Part of a small language model's weights.
Size: 11 layers, width 96, 3 heads of 32, vocabulary 8138.
Architecture: rotary positions, no biases in attention or MLP, untied embeddings.
Training: a variant of Muon for these matrices, 101M tokens, 12330 steps.
Each number is 500 + 40 x the weight over its row's rms, rounded and kept within 0 to 999. Layers, rows and columns count from 0. Numbers have three digits each. The size before them is the row's rms in percent of the matrix's.

# q: layer 7 attention query, 96x96, rms 0.141, rows 0-64, columns 0-47
# k: layer 7 attention key, 96x96, rms 0.147, rows 0-63, columns 0-47
# v: layer 7 attention value, 96x96, rms 0.135, rows 0-63, columns 0-47
# o: layer 7 attention output (transposed), 96x96, rms 0.171, rows 0-63, columns 0-47
q0 076:481464498499490481543464475547529500445536497529492502550500555459529553471490517473451483424381523566541451561471499461626504479532514523464515
k0 067:475546458494529530553461495391462500510478510520455465510538517451499569539486595596464517499519563497441444492468467505474462500464488489505561
q1 064:531482497468497557562470506522462505511475491497586505553485461507533532512446550507413442476462453544494445522485438475459478449453500493533559
k1 077:528513488591516461512565598513471520521534462586608452533534515466436493477534506537568491487494484490498564476473442545501501579521421559478478
q2 096:535472528485480506484574521623502471527518440520465514486444537529487502534559506498429512507554515464465456417517511423455512581545544481450500
k2 086:517479459506481479510502495473551565513498461502517492503455554590545523533473447579524573484471515517521572439488494443508493504484488442522599
q3 100:488502546578520495470474529511447508469485510473523448577476500559531567521472500491509431486459456581485464489480490556512511424467452455502570
k3 083:487501471524579548502525442515487451474439471518530535506496515481486469527484482489435477475468529541556526530554516526579528422494461597527496
q4 093:501539463539488502523531367527570552422575547490494491550464466520463463480445462454558464451484524528544482532515440500500542466433520559495468
k4 085:438506482443463479538520531507464492447525576473500403532450514532477505517545499483477446487389473528493468505503494501522591423449443554559500
q5 108:467537538423517473452578494491459548552491436523456476494545556429465421486509475527448444443453472521542477527512506496524460465488498542433479
k5 109:499498501466542564570546481564521538530488525452500500529424486578491491558534482466520501528420571527461443433436460517496543512589579475538530
q6 087:490531484498498569527620461540475550469556511496462477539539527513521427448567490519435493475535474514541420563503517529482583512493523563511512
k6 103:480578537422492513557523504534519505512491501434522511551516463509482468550558466478515427491506545484535465444521560526496513452462502529532535
q7 094:475466483489425506509498569477515493480472513465524542455489507490446566519485464517472474505401519402505495526533461511501496461501442505491519
k7 108:489508551482504532473466485455531444451493508488522507465475516515472518481519477561448543551552488514547535456558519517520547509537500508446449
q8 105:573497453555472559579541535563450553453502486541516548546520426545535501515496578516571527554552541404471554543459491530478467529475490503500547
k8 121:595535477515514508507488554451498521434445537551515537543571542554535496528470479475495465520545499447494519451506450537483497500458484483461501
q9 117:495491539488446529472459498532472469434506486501457582478494525484454476465499525561500473508415514457547446504423523555496530487526491500432464
k9 104:487482484487463505498460576473570480576571420520450458447527520507442534546446452558503506471525520502521482522515492519510513535526516503578499
q10 110:546515537484497485523528436524441484533624495474531536577533537511553420547512545475498468497470487501478407490497519508492510506491430480464528
k10 111:511539504463475481508509499544445513489557541448480468521538490527620503535486479470503514587480444493423459542480519518459530536487394486590500
q11 111:535492510491529545436401535495519532568522517562487461520534477439448552503491540517515525441438486544422436474460513520502442424495429574459453
k11 113:481483441488496520516441532547453570511482526507521472547445514516458480457472544486483575466532528559516499494465519569531473480479491516448467
q12 082:472515536518506549511529484397516506458482444546444498510546516539498534533407505550489520534563530513584455495463457494531481440521548445529516
k12 074:564472467486515468566525557497451534539486476469484477493474510469534568479444486425482540530446509477452554534419479546447446544484434465473477
q13 087:487524510474460514484458527431544550457484536465547493471482492539500498514415540502480509526543488513547537545503474550589481405504494508557493
k13 080:473487531512461484466566564481461495436527399478488581463540508462486464441509478480493494533548519503511494516535521543529554502511481492484394
q14 078:545504543531477499481481530474514517471558555506524544506490518490528541562456472470479457509474460415516488468478573573420508543407560531523449
k14 090:532530473499514514437517573527447446479457396512532527446505393451442488496565470491513542493534527487494496553580517505550496527531515559472503
q15 090:459554469455561433497559487426557518481478584486478463525469448491478446494457516494519543506543481507497509478526466549566432477495482498528420
k15 104:445520476470469564558465425479518528528513514486465442524508528532542503569461498531495504504429496516544486525442507459422543511495501444500571
q16 090:483454558492517553529438471553499483559502399502491479425488528518521491474538484530458524504518493571476554496520511477479581584607465502585490
k16 091:511466505521518401487506539432497458509515563516557499492478558483492621482454494490507516497554463503499550541533476458512571427463450451500509
q17 121:481461468469507466539493454489584520453573593545521496450470590449425546426494524424529472505453470422519533498515500494496484490546532538540467
k17 099:430509490461488491534531425533511522503519446503493462510454472456400446449530517509510550558449460413421461475454532547475512545517553494498414
q18 102:549636524562572534464580415576547555496469551548568512580472507491553510484530529407524507497486515465537532497530506538463468533508523475514487
k18 101:450590558520478532516578504503536499575488555465506481586566462490468520544519461470493483475523500508491530445491474579499491547530504457605550
q19 097:552524527525498623458479558523466477482475435465498480512484457561532501431452522564464548467519491574509489520568521515532506495555444511471556
k19 090:449501467564443487529504540540500465554483520444386495512545450431554540494492562498465479460496469440489478527497511491463529489506444451554527
q20 116:502494519503479432471567433457502453484468447433497445463517484525522426507485515569569495428524512507586524524500542465439468465460515543512436
k20 111:524478501536409441445553528460540462502504463498515525394520471433512478514483586462504510491519492427498572491485463475585576490455473477518474
q21 094:495512510499537450524515531539539569456570523440433541473572499408509447560559572549531489514536531456461558499514530441508480510449486527544507
k21 104:506502579492495467453462496505520524519501530417523545454549514489531444492539617482463505456499510522427485533477513469484479499453516564425496
q22 109:488516482530514459483459518508489565463497536416507515533480566547478437520458497573528467452593508526462532507509496540534532495501448489470495
k22 110:497501547514570546562448550516471452483481548479486449489509540515437446572552489512542537455535521462482494532527532519529521465443429531527527
q23 115:540551496482447498523514454463516480443570537588528539450551411530470527519544528534523542463538533558494496540493565569493520461523491462483473
k23 113:490555471531460542466561502500476497469462523572453465477537444497470563485517475494557477478523473526534499484546529521501539467542482568440428
q24 113:545552486545533421531474511528503438510499538453446494526483413513486464525493516532446470498445512515516459482470499469442612536535555567541514
k24 117:476511504542502492565483512543471498526487504432531482497482468460470487519563476537555441468440479464496519445521551533485539445476545573504535
q25 107:590481482499574526479512524375554510517463510430472573538504500467446550461520546525493512529481536509581543542484488466413440534480456478480463
k25 102:510579451559545475464594499511517574471485493487509467460502506526434504509522538483457474461459533470616558513556474467492466523501529515474556
q26 109:438463541536463512494540482468418538513496488469511568536499463592587555459499552533509416517488460498553563511525449450541484504474515501545523
k26 109:495548470477505493577482552460459491562443467567576482513553526546548555530555496492484502488516520494501532558532467472572614498482512515523536
q27 109:461460524409584519481498513514561549492496503595478499499485491578452504512497544441496531479508594465543505552542560520503538531546524516466514
k27 113:453473461455559529543482481424579533466477522538560570506548450469437550448455476470507480580557543505488474556527543563525455539495448579544486
q28 123:487516489504591471526535467560485512475593552497472523452556541442471560515555488479464566462452533435581485435462455518511527487479432473496459
k28 113:459545481524481463580578460513493543523532493388500444534474431458461485513497476527506507482465489465552452501507498505499432531462480540506460
q29 111:512529561472494507558499520529466476549485549499517537530473524427450475538520516537483522550561468550592550456439502467423454503437455430479448
k29 115:488550499472490508451528509518541453605562597490543548483488544451440504514480477508480493527545478483523521402452410462463477526441492430477469
q30 115:522511468551487526514485435453436498515535534451468477516515528472447513490479489528524548559446488516438464521542475529473523551485475443543498
k30 110:590513505547495535500492470640534539443462528534552525524413567488493503530527482529542531544529447453525518505618490554454525474537438418533517
q31 098:399515509494450486441471536474498415454468550486497460567526510548516502450503485506505517520530595473501552469472514430436515429471501487540455
k31 099:463504454511491485474530514496438536457520546534493535490478542509548492531475502537511415441540477424494499542476533531577473452428508525434494
v0 110:546485425488526597559493498522495529504480477507452467528477488450565511487500564532489415523469539525507477460465523437530506419485493512474530
o0 107:369530591483457420432488478486511521514486478478531533528520481560479503456464499455568494492489491493518514575492490549488460483507495528490498
v1 104:550526525460466502451493564530569566508450458517502494535464437469502486472454494480477500552505536512484474471551531504540506456476539522496530
o1 086:497497471537519459541516427448474475474541550517483496466501590509499515520494527512541449504505459524579507498448446499499494538518449475484505
v2 104:443485423490557493438469439468616422499540502457534484464513549532475514566462462491457510506501526488461501519582564486539475481492454481479535
o2 099:499446541533455469544455555500434567561485498562514481563530475442555518549499589474503450478449544528487527518491498466471546509462537490573550
v3 106:551486489461467467451488481492437499429436412456522417534534395506495504502426427493480425481525459488444500526541483534472495485569469583528464
o3 099:443534519508506552525487520540528488509476558530463562555484592492497532492565510530492573545520483532571546507463548469497464498443535500474491
v4 108:525498505547497463441504542562536456486559533501533523491507501475485496475568540455500453524489546484493477513454534515446503412507520482536496
o4 106:453457527406473469504515434431470557476481495498522527489461499501555482461447447485507554518501486453494504508516459528546559531483477483472531
v5 107:489490454508533499536510431454477497562461474549463471497441486525524544475565468515504469536546450570430557479538470479511530534476513517506596
o5 107:461488524477494430456497476532525530504510517461591481472510515475457448534458569494450534436484552436598438528451545506491484501533453469451427
v6 105:523530603544537526445496469535493443566532588483465510504475507528525488458504446511512520436468534532455482534477486557521559484418416531448528
o6 111:441460479473490475561533522466513572461475407525561475499478476470470454554455532499530455526508490465548563513553526415518457574515604514510494
v7 094:432463531460459563496533483464468440485476487524467489469505505473466407529538517499474495493472458479459552477515463564559465472458526577463448
o7 097:557525457548512475489501528558550566530479501525522540520504525527536599456508507519465527476491499526540460512552579464425496528497483481519549
v8 107:506452492546512542554499628506546512447504528446423438499511484483544415542578466494492510543464501495544535512556430572504487523455488513470494
o8 096:438529519442476423467478469505475560520510446508552479482446470511489581477401485523560521471503483522467455492467581471524457537547477519516490
v9 106:490436516478484460513545498493554486468436431578514449535448528504469461472508541496488526522503504528501504482443425444483480531531523554435463
o9 104:564560454542524571491548486515424465548605548425512526494541450510536480486492477599503475454503534491490479524528558561565463508495450452533583
v10 106:567452539482517533529492433452509508439503525456525521513456484525500478530481567488515533473450528556515536539527439448523457429445507510473452
o10 109:459515467545494551533482552558492484532547480552505576494482507502492499444533481543505498511556494530481424454428553529478503544523565470545526
v11 110:497459502474522581477566516528497408488499572486548586518541517507506487528509495498495507549446560473476548525457447458441586568498510476512550
o11 096:488508573502550395512475510472530548549536414534497433486516502499522468480467510490443452404497454530485422498475550509530449471513519472493502
v12 101:515485451498500491557518584461455547508503540515464444561470475619482504435514491501483509475453511503492438541560510496519411506453463468462458
o12 097:510483511540501490460525488532495454506481482460487559454518490396528502497458489531511518515652501543553529461439450495455476536568538564506521
v13 103:514465445441520515478495479480533519529486520537441478521623496473478452468468509524546457546485485503502495429454512538536545514508506478534533
o13 093:460486533537530434502562495468518458458510529439552515489408494498499531535570466517473557460494524501455464523548481504428497493470515475570454
v14 099:488509547516551486567436489521454463568519502447537528561497457504534566495463508493472514507532461469495457513534422473574459500523570477486467
o14 095:502509485528461514499515464476565525427534498478450470506516472450435446528569532481500459467438518520451528484437541498468520504516441550464485
v15 110:455548560460493517462495538557553555471517474574502474500589506508444484536479564494469462559533459573524529524516495461447491524514454514456540
o15 102:480390487541468470549508451502428420537493491485521523440424506484546457439529467481534420457456492431518534480470509475530511490446568469555512
v16 102:437518550512530493511519481555511511490469543455502513533470572569543532478468508545517400504466524531485539567510411477506523493513592544510500
o16 101:559508501437527488562447487487569521438464486534493490502486482506429444545522501437530552497536451472507493469500565536538466490433444409454423
v17 114:528530466443535437491442458423457545490602466488528468520506474484499499501443467462517531473406551514476563534451494523461501484504585479485546
o17 109:440487546527480523535522515554487480497469534370536513587563488508543453524547496545565453558556470509454413443539551456495523474472477477518494
v18 099:535468442574504535460505498491456474416543458541549510567420490530534525568510572493465500524515504439545503457462534455521480480409409619488518
o18 099:409477490428481462564490529525483532557464544475529500453536488437446493444512451565565502466488443627482456489491504503489483583549549457558493
v19 114:472497439524516493425500511503511529509523434504459552486463512500489481506470516532486497485533511428501488443561486504395554432580510481503511
o19 105:479507529546516496536458468502495485557437549577584437486567535479459474547479432504544494471487510546541562497501489489556465504440515520449437
v20 104:476336543447484513539518583493545489539498521491512579530526446501517508520421508488552490417534476517491486514497549506531480522467497592493500
o20 101:528603497563502463480524468522410540539529463480477414509451461492515546527517480496482535565469493463462487535541445523455570443522485403536469
v21 113:443490526481518553419479404543499566498517486533474538477469490527584536500494488545397482518513520439480475488436497481513492483411472560452479
o21 109:522518506552503443548585529469549484501484483512520482599489511414470520508443488462537444472398459514530505492569522443484520515541516512564538
v22 104:513547525427484492451511486487478511536513477519495497489405487481485560460442527425480475528517473500570468512491499494521496559501470559506517
o22 106:526451447572479500507503507494520466458509548482501473586510520468581450582484467559524443516501526454420562462501513565508509460446489472481542
v23 103:593480583494544450515506524509514558498569603509440477485470454488518494465585469483505576541502472533506499486497549499571499489547570563515542
o23 097:514514473498493502469521509469509470536540414482500581504463551494501475503413533561478423512509469491458467581521468504522443534463438488497451
v24 099:485467464462481445512520478505547477457512451445521486514460546566438518500467563514502493541501469581472473470465463384542500453422498494486522
o24 100:464544507490553495543554512517450559593484568519505459488493413524506424514463431529494504477518488470538532528487539583437535515534508536504471
v25 109:482448514431513494571491516503463499592421513473513471481418478457491458482585474522503516587483582527485499514531498514504439467492551436475486
o25 101:560622464555495485488501506496527494460558516566541530576498521586511487536438522497522564428491507430480531492474491506491513578513505513554536
v26 107:574566465545518446490561473519507546505482511476422539557501533484502476549436482434535505516556508570528467510476462489456516476420495447528524
o26 102:458416477501456525610422563452509460508475456542527496444451546523496575504540580563488477489489489489416556534502527528562480495564506553483515
v27 104:406513462486502509421498486562447489496560439436460525521465548590451516548497495511516528566461495509504510487433510492558533474533523571533463
o27 102:559428502468476501543517537396524525479449561445525514476531481464523497441472509507516446514573500540508522519529512503416424572462474430496526
v28 109:492515512524511531484473451495524508463544530429524445535483485570497568450454437573533483527511518542505503430453581525485514448532549480437446
o28 106:522488479466543483519498511509539496498482518532442516490461525474490404559511532494524550492541499538422531588596412532527499517488460482544458
v29 106:521488482510513486471483487480521589495475465401469523548479489496457533528508456580484466458538480452508495459504469495459479531469508509499528
o29 113:484506491483476516487596527489545431503497496609496474523516520486610498453521501486558512506517496577469526488534540509538438509478520534443519
v30 103:517501486508421543499470474529449514507486465512500525485476408534498524499512499452507479494515501549468491466515493412470479482563487443529467
o30 096:443481518478579502466479507485527572497501603452539554528494501459456478515469504533537498486488501503536453468411459532567440476434434559500515
v31 112:494419513509551480463476496599417502571458493442523504445474616460459490492478517507546520529430499526496492510495505466516470527508456568537477
o31 114:517492495521470529553526551443506499386549523607484520505492435541528572503495474508489485518550519517503494527501511543540527494545529467533516
q32 076:528508513518481557525551471454534553496579522596504480474528596542496506442463475527556544588434516497422536509530466513455513482495483473510486
k32 067:496507535561426426541475436450471486459467484549620517518496557486514499486473470421472496517518569497514412495550490445494509550464481538518506
q33 087:533522473471439501491478511469498527497649505512489524480542576553514462539474510462566543549443508499431470544528493471446601520509526497483487
k33 077:452486530509449396485473488510484439459420524532525528550505495503474586580469460399442540508491556487522497521473468431438500582490505486458539
q34 090:535466490496470515514491587425522546438551470539504464543493468541548501504481468489472565517466530479407452528550528493546488498433504551541519
k34 074:515547482560520533442453423488489534508520482432532478490538492537525482563548472483495483469479548490542501440507505447456469545565571477450453
q35 087:461505512463479435417542552436483495494512496484550524534523488454481482556400403489588458480445532483529485454495491456476509477458550489530470
k35 080:459520484525513508442439436433443500530494483519458546581546506535529505458500527461465487544539512447506497562428476442464439572541511444442481
q36 120:519529541428477437476481490487535515462591521523486535493533516507527438531448501457573473524502520441492465434531500520502497490489496461489552
k36 081:454507574527542461500519469491436488498494555550475530483525522561465537529456521468466528490426449434518535496422483462451510548512582471509509
q37 107:508465464507509621512466546487416516532486519522483501486492485499489504445517497574487527525527488480439550546506491531498623530536475491560514
k37 117:442500530483491481528448497420505525455469429490484529475574471512540577518509517503510571514538499535541511491486519486481571486517465506457517
q38 122:490481497581542571495472495489436492551538500386467533504488542507478518461486469551474523522477473625437499529526493515538475550479473459571486
k38 116:562518519590566502458525445505518460560585541441480509459476461469501487515482473476455513490489476574455493516531493504442493469439436496550527
q39 118:505530594420523463515470408522487464438483577527541503545509479498523485585504489460502479518490509450505459465443507499496436455476535495483492
k39 139:530563550515509493481439462513472557478508560492519499582444499495468433538454532474607451589472496479397487502544516475481463486480461473484503
q40 116:567518457466532415510587555524450535455540514467422559576478592510513461566541544457457559501550493419475552423463582500491454529524462492470546
k40 114:518486508540538442528571559548554537501509507529463522519538563540506531498531549481494477498529440432565496545437509490570514448498472512515504
q41 106:464499515479467490518492458551522501513484544592449532437493489564497506468500489488475566518525441475514571544485490528526514441543426443524540
k41 112:434532482507456494498604572492522483446530554501445532539495505482525501510516524513524480500571408576590510439481469507551461493504564509566427
q42 120:406505456528479516484475605475451492482426489560515508531538352529549547445482518526518511449517497539504470487550483510499480508515488522504519
k42 113:493523455496461522538483506466537499486483459535479447483522492473549498543538484424564453507587531605513550545499495478541539517549518462472556
q43 137:507510561564565495475483519573438477565468531553498497562473467480535493504503497539504544489512487588531511509469434494485445469467448470525439
k43 126:434532475528526494483418531506517545526491506438480480540466487460492463504506500580509562470531495511465528475501499483500478533535539513580538
q44 074:492431433479524471576503514508522478445496534505523447551481430479505527424529501569529545524495543551434600519521486533526431440501462531452462
k44 069:442497506463429490462534506554483450520478553498485500547554548535488570556514482478465426421509430432570515483474527552470527504450522590461497
q45 057:487462418482546543497438472484566539462452478502513462554456501462516519511497481597418514460457557463456541519514516511545412551483477448467426
k45 055:482524506500406447524523500455472550550475487492500567495488453596488485588485445460516498514479459504525399508576500416509488517434451552531494
q46 082:484426456514520527572480456533449527502446547503490492505511457426489549488538503513418508438588530539500555562482517538583431541514434510511481
k46 092:587521494446549568482529539538509514512533522475520485457495482531528435514472499551577409474400454529444565465493471503529523399489477464510510
q47 089:501543559513446423470483508412518509474524468457519463460534482558536464610446524478512533493433483554480405452535530520511543538489503538446494
k47 096:530519495556453470496554511495465533573567495487527484576507532510506483512493479457479419557489498428558428555546501489466388542521509456509506
q48 079:508471428535524596523545529544503478543551489542476517492451534480499555428529503551465543477518461501508557562528499513513516494455478488583477
k48 108:488533505514522469534565485551495482487511508505490483429541488535459509502493496546454514507580448563559537577520550556503568416514485529537484
q49 110:562550535454523467447517456524537506502523485438461494572484544494508450458499492487484540530494496500504503468513460438418397557468552544417523
k49 103:513524489511541497586443515472526528500492483576459562551524575481510505508460526476565533553477471467452457539505445533576475515525431475511530
q50 115:434478470525470420475505538520498428478421427514471461489557497504516489432526558496437512461504487567541533469491511455517456491485473495449477
k50 120:546472506519533520483416512438522543479550534517463510565468516481498433476469511445572488532470556502465517529478451493544472518488477469437505
q51 128:453504545502480482445449467413555477535515545572533526460513495488544488504446591422587435477483501471521520505509501529502491537489518446508449
k51 108:489458446491496520534412521474472546475498449487511550508504387459525462444508510499512554523582550579479530513482501532526561532471511542473553
q52 116:531537513451523586494574535450460508501493479431402517513503549446481501510557482494524561572557484516496494472492547479444467569523499456501551
k52 120:482522431476542515427578463522500536463514557501600490546475468513448544467491440484506499557569470494537489494520553545465500492474513533526537
q53 111:497524497584452496474557523503536454436514532433506515579521442505530491426435454510492442509476495507562547531522441537474509467531460433567516
k53 110:497487474545411542509511526489486562573498487453488478566455447484575475562548521460536408491450460435435479489520522465485550560509545479498520
q54 120:517487470500479489472450558509449459508429493474522532478424455516523476501450519544486476544550489495476478517483487494516539479507471569496435
k54 112:531485517467459437528528546574508486414508465493478508480415537432511461456503590560501455534505541459456551499447546475552514487529501538521521
q55 109:592512488463551464553416566486552568517505590565508482524456523441404485516488462442550466486532535533501503544486528571494474475512445486433473
k55 110:446512535491508494472495450424497540509515493429589504465500535536473424504489565539538515446592485527519520477504446542515466494478435517539503
q56 124:451543495493534549446494496528511493561524530531519518472498489466546500480442510481541519412536486482558503451458563506468542521479496463470462
k56 117:468560550522472536506568462540519496519513479464485504554520422534507592471503478437490516498531538510543491400424516522440454576494510468515561
q57 142:546451500525450551542478484464495474571488540471604513549540524596535487490425557587472429516537529524509505512542497515474506489460512480521556
k57 133:555427565545487571506497508489538525512455507585505488501595547506520535573467438561486429521522461526460518498574556495514520473486519489561560
q58 125:547471440564563505544453510506564507542410453503561476497524515407563528522524556486495474549468447520503495489461525469473459543499506501508535
k58 119:531512536493491466506471502503552501484449508492618474514480539440532507479499524523497507548518456462568471550477542479425465523545477524512385
q59 141:475446505462492444531486489453569509556497457499515456460502486491505468469431528532516498476544528562517490480451533455509511581515551495502463
k59 137:513440545492536513473420471490541428561470444560498509468543546494560388480510544446455538454462469482480460522454532444463486519512510485398483
q60 133:518477488491538491505518452482459559546546535530516506491503513497493491417460479410490483571468533536520494462486507475461504476491476483536489
k60 117:520454487509518582553431538519527497551510553447496522484500549508501512384544431450481527497440468568472528448499478564466484467520486458564523
q61 115:557457525455488567504508435502458513462480501498528500488584504499549503549503519533506498447466511445535434493537525636547516502532453484522487
k61 113:550494489502480534470462504517491480545448513450459493503500452479473504485492527461526518523482470526555504523505565618534580410540464480536480
q62 112:533482561551541484499483480434500486428464561559466513489487441443503518521447566399506485490514521505556510538515427445513421455499445487541501
k62 113:539505464520467544500557467461494551465462540480472489474456510536470479517492503452557442491436537508489528472524401416432529558520507488514528
q63 122:471516496510490448466483488540499484547468504465508533438537440429467533578562501511493559494479535451521610473439441510521511491550542543481442
k63 118:488503491506508400470500443490524480507425487452457553487503470414461484491453508539483518530434453490513591445489472432511502497448549528480502
v32 106:468487464469451489420480539549558519442538524489519550548603530464489485428427465468496582581472467501498565538495515486483499548507482539544413
o32 106:492570465528487512483546516521474527579499518473523557468513488534561438566643479515475474448535491474559551507524521641502508496499501466529463
v33 093:484506519477441474559516507499532526432548494565511491436513417508525489446543562552532526538454531519514500496469575514449475486568461490503504
o33 087:448493452519506499500523437513451512500402512528550455500541583447499460534523541412449451471416432531514550536520467495466530505531510455464513
v34 106:503483441452530432450516497425494470577547550489554457497518462489472514508435462527492561490504471510426522485539559497537529558503485472541519
o34 098:469545495497507523519415476523526532456394455543526574502478505499483496497550470514610511453563446435556531548425496470504435503501490486523532
v35 114:454506474494419519466533506485497450537439539452488603521508503478556540528553521508500527485587505524510496497493560481561505536494491503516484
o35 108:454580490563495461499479500492491584534581471583518509539497516539470489527457499490496562444463529543486497485546470510481528474558477496538455
v36 111:425478526499529445523498519498593490541499558483468512498462513502565521524492481458425539568541523497558507513501514470582559556517527542495534
o36 101:511545420590501562501449530534501492498540479468514585502542511560481498466569522563559479511487548519474522451438483487432573487561512522536459
v37 100:553510531480408480510444638482518519488513486511513539496505532513488545523491468552516516480492533510506475472554470457521357523525474507497461
o37 096:460520516468436480565560465537469556565519509505563421474519491558553471556491512461489460523491434500478486527509485536490500450554446521435512
v38 111:517585523542405484485497540509526539532588496559473562518450538441518502493502437435463446550495543521512492527495493523574484505439481521506471
o38 105:511503495507525497468542432569532550536514509506533476426461436627469475566500445497436519529538498575439490453497498571504506588538586528476495
v39 095:449503470511489535502481522526520499486567522476538614491560518562463538550468507495459561473497484484486498527425434436428497524578498440577484
o39 090:485455495552518470537507508470553502508514503486505549522551556516498398460533483454511421520470460502477493439523550551562473466460479511462436
v40 111:573466481537470568512499506526525521534492490507535506473438476486508500553551485545590569447464544549511474543452475421526499562490493477472495
o40 106:536485499495445466445456502445509473486450433505454529482506524526543521486463492432455489548442456421552574478532533609476503487514490526430491
v41 107:493520484508523475552566448480474569498441520451379554491497519526506565494485445531478562481502437510574542502552560516564492523523487530479525
o41 100:506537512510505428467494517520463531451497537448537518524470537560492502433491506524490402465492475526509412480496479432520604492459502508510534
v42 101:501485506514431432483536469514542482505605528490518582497511537518531464594484502520594530486484564549425568481561494536487509491418485511471543
o42 094:505552461462487521448445541564532549486461503503436464457455500475544516515484449459501524477532462504543531485468459484549473466537556609479449
v43 115:454438584512553545429588558488447555478489452529484423474591514508524513480488472514540478497472505514474473592465485527583526494503541464515516
o43 106:501528456517498522518420456473469540476476498479530476591550520455453535551495498535488518526536527502567508486471544519501522543474403559488513
v44 109:478535488524566495493484431491516459512598465530595476522498514514497517454525532533479473519533447500481512542487464453435555499475557534443476
o44 101:458508492486437547523530467459455423493502543477407437512544501498521513508497524592487524487560499517481577459446537524488390494459497513484559
v45 116:466568478568497488435483524470532518469543452510490445516523501544462518455399453530510433558522522440474516506491476593451522488509483522476451
o45 102:505441459523500448586464537520455424539487509517481489460527487495537497486558501536467493540611494473496536502454545485523570450490561467545514
v46 118:516518469520566451501477460461519519493480461540510477415439475543455430433515545491498514477506528534589475506559566516473452448494471480413532
o46 106:506461547478540472549510491471518534507477514477478544533454489502501494444530447484456533496525461510517565495429484460431491552496463548591456
v47 117:540499470494506449460498504455538466408505517513523522563514506483450572578429409522516485454555446516509494482543529502481493554521553491508459
o47 107:433535507427443510498534545525497574516531575478555456507504450490442417443527435418496453442577499486516532418462534442540512488502542520457517
v48 106:460499528510541466452546508473539403543528543446512482448545502514454570530472533458569579487490531497459469549475498531548523563409487547490493
o48 100:527558536522511513443464521497516484480440519517554527459493471509475446453484466640538517491471490478607547461487525497485540500539466531412487
v49 103:439487469463599552528564538453528473489543506497501547498466518424524519484487548485522513470487525385490471470491456503403522545581532509462515
o49 100:478538460459453508543428528540474520447490547475432508484517502500490473506484548565506512437449487550563550496471547546513529487493530525523586
v50 089:462455580508518576539452457418480533519504454461537550494412515513471498509580481558487520415415466552492527448455541517527508521528525510416555
o50 081:526474486569460505519515459521566475484477604525448511553463532496455516453451551485443448551504521467494471526469447478459503513558476462579491
v51 091:510532491481533513494555572493497497536431463516527541521402530515413458562497518488499487520494532536539562547498459501441551481478497497468588
o51 092:442416483460463449494451488464427504448480527471391560483484511489473466511475480446528558482454552456512514475491437549513542510473499546540536
v52 110:493567502481471492380471435556558475476552515557511503495470469508404470387548574521494476490465493511483510576503517559512467458512527482469470
o52 105:482407455543495506520463490502548481538484514541509421536490470522489514542540487521525489577578506533455563510450492508560546524533465522509460
v53 107:484497575535478524405486537442471471412543457445505473582484497515526514494494491503499569396482519539455471419506442493526564512569521453543453
o53 096:520436493531524443595510506518469492530435484521551484531441582500435477552514519510474479512515530469480521486530550525457492507466502538511503
v54 106:521484529525458520487437419505455508470526504545504494481492528458496550473556547445452552482504431469462544549560530449570513521395461554547534
o54 095:475569549483518520474531516484520522579529497459568438469569471549488519490481533524557511439600426495529471519477490497461487526542536497422438
v55 111:644486497529475431574491551462518508498498509499487545444485505560433453532504525485470500531534455529543447541529519505499477435461556518533541
o55 101:489523548536465515509533439492535571504506490436522474533520500470498432465532382509517498539444543510500577520557439466500493444454550493528476
v56 115:479514457489468506548466439515489479516507523540590526497461486571514543473448409506485533481509548549479499437505506501465506462551445447429499
o56 110:493488487536489524544560506485427483446529489537456555536486543442555456434536503474558489536524517456523600491542533488485434542435499545494514
v57 118:506576454511506423459544490587435528515531407513450513471428420521510512500498495495486475552528468499500516495505458469500490529495497465416506
o57 115:490477553533508496484506495558550413465513507494436487519485461533528471495494458434531553463483498507423480453493489507405570413471560471421513
v58 120:433493553454477474505517526525476495529429532592438515415482506456433441513514459508487538568511472532517478478504539509509479574479452447490534
o58 111:540511555577463468508506563416501528474494510491507529506504549522533552532546575472513494573475495500474489488512473549498493465523501479510493
v59 088:504553522509488542483490535573439502426487546495571444403483554500497491475430541573431475518416486528469439471429505481515467479517435498495506
o59 086:468489508471517463533587478455494482536463467463400507490569518507447510478532558511527534526555542529529418483487540480509411503508522452480491
v60 100:549522496528551443548518468468487435453464454486503548548503541512469557508444514480538446541517430431536509525463506532506492515472491526518531
o60 095:534497524493463545472555471516511498542483489509533493485612492557571454524497522505449512411520577489518501508499484405500537582502564423533570
v61 097:426518544541490518478496548478516504522495508478504560478555525451494497506535469430484475528457508474484556505448525552472480449487580556573484
o61 089:508536435511480503482545418586521506520524522543509488465487493478458485494517537485435574504522589543589473551474447506536494524481468517459518
v62 101:516512429589515508468408460512464500530533554481490584552501482525482506488457471572457503424533501505521521448488620454507511541519505507489486
o62 105:542537542511493462542558504534494522548600474423496514460535541541424555502505452536502549473465501457466470489474485486517522506485461481539527
v63 105:486486373514485477531500515496462485488553524500528513490512546558420460453506491460560489481501484570517567438522542446483490480609520466523449
o63 098:492575466528498418529603508541502506458509475487464442601513521417517504493547484516498482488508472435456590496508497507493522494489472495526530
q64 068:490496504521611535459478514425442474470445477470553537518505534425531568488496469498478532490548544533503528556448442539514461554505490481426423